config = dict(
    num_hidden_layers=8,
    head_dim=32,
    vocab_size=8192,
    hidden_act='swiglu',
    norm_place='pre',
    positions='rope',
    tie_word_embeddings=True,
    parallel_block=False,
    init_std_qkv=0.0455,
    init_std_up=0.0455,
    lr_mult_qkv=0.7,
    lr_mult_o=3.0,
    max_seq_len=128,
    doc_mask=True,
    dataset='wikipedia_en',
)
Each number is 50 + 12 x the weight over its row's rms, rounded and kept within 0 to 99. Layers, rows and columns count from 0. The size before them is the row's rms in percent of the matrix's.

# up: layer 5 MLP up, 256x96, rms 0.385, rows 129-133, columns 0-95
# down: layer 5 MLP down (transposed), 256x96, rms 0.16, rows 129-133, columns 0-95
# gate: layer 5 MLP gate, 256x96, rms 0.359, rows 130-133, columns 0-95
up129 110:59 44 50 57 54 48 46 48 36 57 51 46 44 63 43 58 65 60 56 63 35 40 51 51 48 61 50 56 27 82 57 53 38 76 58 37 25 64 59 54 49 27 65 53 62 40 41 36 45 56 31 33 33 43 29 45 63 47 50 49 45 61 65 55 31 55 33 60 16 42 30 48 47 26 52 53 61 67 42 43 47 51 37 44 44 58 45 53 58 32 50 61 44 41 68 65
down129 104:20 40 34 59 37 57 41 54 57 52 57 41 55 44 74 47 45 43 71 51 45 63 32 36 38 76 45 69 78 45 40 48 56 54 48 47 62 47 38 37 60 40 50 43 17 45 42 46 49 37 58 38 60 35 46 59 69 60 45 51 43 54 56 51 45 35 38 29 45 57 56 69 42 50 46 44 59 51 46 54 55 64 65 79 66 65 38 63 71 53 59 61 49 39 55 34
gate130 108:62 48 30 52 42 61 39 68 39 44 40 56 55 47 55 71 48 47 65 66 58 45 49 58 68 19 47 41 48 57 33 64 57 40 56 41 42 73 44 75 55 43 42 47 43 33 58 77 40 59 64 29 44 49 55 54 69 39 53 49 51 33 45 31 48 46 54 37 58 56 50 33 58 42 40 40 51 23 48 52 42 14 40 54 55 22 53 39 49 48 51 33 53 60 49 43
up130 102:56 53 63 40 49 41 53 60 40 52 47 56 54 36 70 50 60 42 66 57 46 53 40 44 38 40 44 25 57 77 39 44 50 38 43 45 64 57 69 54 66 50 73 49 61 66 37 49 47 52 44 38 53 40 68 65 59 69 43 51 59 36 75 41 40 53 39 59 38 27 46 57 43 36 31 60 52 29 34 70 63 82 37 45 60 50 68 63 46 51 36 56 58 44 65 34
down130 104:53 54 42 40 56 41 33 46 43 48 48 48 48 63 38 29 68 46 39 42 55 55 63 60 43 55 34 40 51 45 32 61 31 60 45 56 52 48 69 75 31 31 63 55 32 48 47 35 36 49 57 60 57 48 45 47 52 59 63 48 58 35 51 56 48 43 65 49 45 49 70 50 61 51 69 54 15 57 48 48 48 38 36 35 72 46 64 79 74 46 28 43 31 73 56 59
gate131 098:56 62 53 55 58 59 41 66 43 64 51 43 44 50 48 39 19 50 74 66 81 32 56 48 31 46 58 44 57 43 38 60 55 51 54 25 30 47 52 54 51 12 52 52 74 57 54 45 50 53 40 60 37 37 42 42 54 33 44 40 50 29 67 40 51 54 54 49 32 72 33 47 57 56 56 44 46 66 35 57 56 41 50 40 49 60 48 31 50 57 43 69 51 46 33 29
up131 106:45 52 40 31 41 40 37 67 43 44 50 45 36 39 33 36 57 56 39 44 53 54 54 50 57 43 58 62 66 89 49 32 35 58 68 61 33 33 49 45 49 43 30 55 49 54 66 42 44 42 59 47 40 45 40 64 43 56 40 62 68 44 26 47 37 43 49 43 57 50 69 54 48 46 44 60 29 67 72 48 40 49 41 53 21 42 46 66 21 65 38 42 36 42 56 45
down131 096:34 64 32 45 32 53 39 38 50 43 38 51 50 43 41 75 45 55 54 42 44 70 47 35 59 60 53 48 44 48 22 49 50 46 64 50 49 43 33 50 27 50 77 53 27 53 46 49 67 46 49 53 83 35 55 38 43 41 55 56 71 57 49 60 61 60 32 43 71 37 33 41 46 44 63 60 51 24 35 33 63 58 56 46 60 55 39 57 59 55 48 36 38 54 71 45
gate132 097:62 37 38 59 62 45 55 55 64 55 42 37 51 43 57 40 28 66 39 60 69 37 37 66 50 63 33 41 82 49 33 54 47 47 57 50 57 51 46 60 49 52 43 44 65 51 65 53 73 53 48 56 32 59 63 47 71 73 57 64 43 47 44 29 50 42 41 30 51 53 62 60 54 41 54 17 67 71 60 59 53 43 53 18 47 66 61 41 34 39 46 50 57 52 52 54
up132 105:37 53 46 46 65 70 51 75 49 46 41 59 63 59 58 44 45 27 53 49 40 62 38 65 68 60 64 43 44 44 52 55 49 46 33 46 67 59 62 63 42 41 40 48 68 43 38 38 66 63 32 51 58 69 47 38 62 30 57 51 45 61 49 47 53 72 60 50 73 56 66 52 59 31 54 42 42 47 56 47 63 39 31 32 23 63 36 46 44 40 62 50 57 75 24 60
down132 106:55 67 58 38 38 30 31 25 38 49 68 53 52 57 64 49 67 59 57 48 54 38 52 47 62 43 58 65 68 55 50 50 63 36 49 43 42 58 38 48 34 51 46 49 55 46 66 72 40 43 51 55 51 42 49 53 48 55 43 48 53 59 64 57 64 49 63 38 51 43 30 38 51 64 29 67 21 44 41 55 58 62 55 69 76 32 26 60 48 61 43 42 23 27 64 59
gate133 107:47 52 47 39 52 52 36 76 36 34 34 13 62 41 48 59 55 71 55 45 82 48 32 31 40 54 45 64 50 60 40 74 60 58 37 57 34 60 36 48 57 59 52 67 34 32 54 62 59 49 43 34 49 57 34 50 54 31 62 62 61 62 48 56 63 37 52 59 48 39 51 61 55 50 49 35 73 35 32 74 47 62 40 46 57 42 46 41 51 61 57 51 52 55 57 51
up133 111:56 58 64 68 21 62 80 36 53 61 78 55 33 51 56 37 58 53 69 52 34 56 55 56 44 61 44 47 38 38 47 58 53 48 49 46 53 48 59 32 50 46 51 62 43 36 43 56 73 38 33 71 61 64 32 41 56 66 57 72 43 38 54 25 43 59 54 46 55 61 59 62 25 48 47 48 58 39 24 46 57 49 63 47 50 54 50 43 33 51 59 48 58 45 55 23
down133 104:46 61 49 63 27 55 63 34 49 54 47 62 43 37 54 59 36 63 26 33 22 41 58 37 50 48 53 48 43 50 49 61 39 55 48 64 60 35 62 28 47 41 64 70 66 48 55 42 62 66 82 57 51 48 53 55 45 40 62 70 37 50 55 52 48 50 44 45 75 56 71 59 51 47 48 45 63 55 41 26 53 71 76 37 32 51 45 64 38 39 39 42 64 44 45 38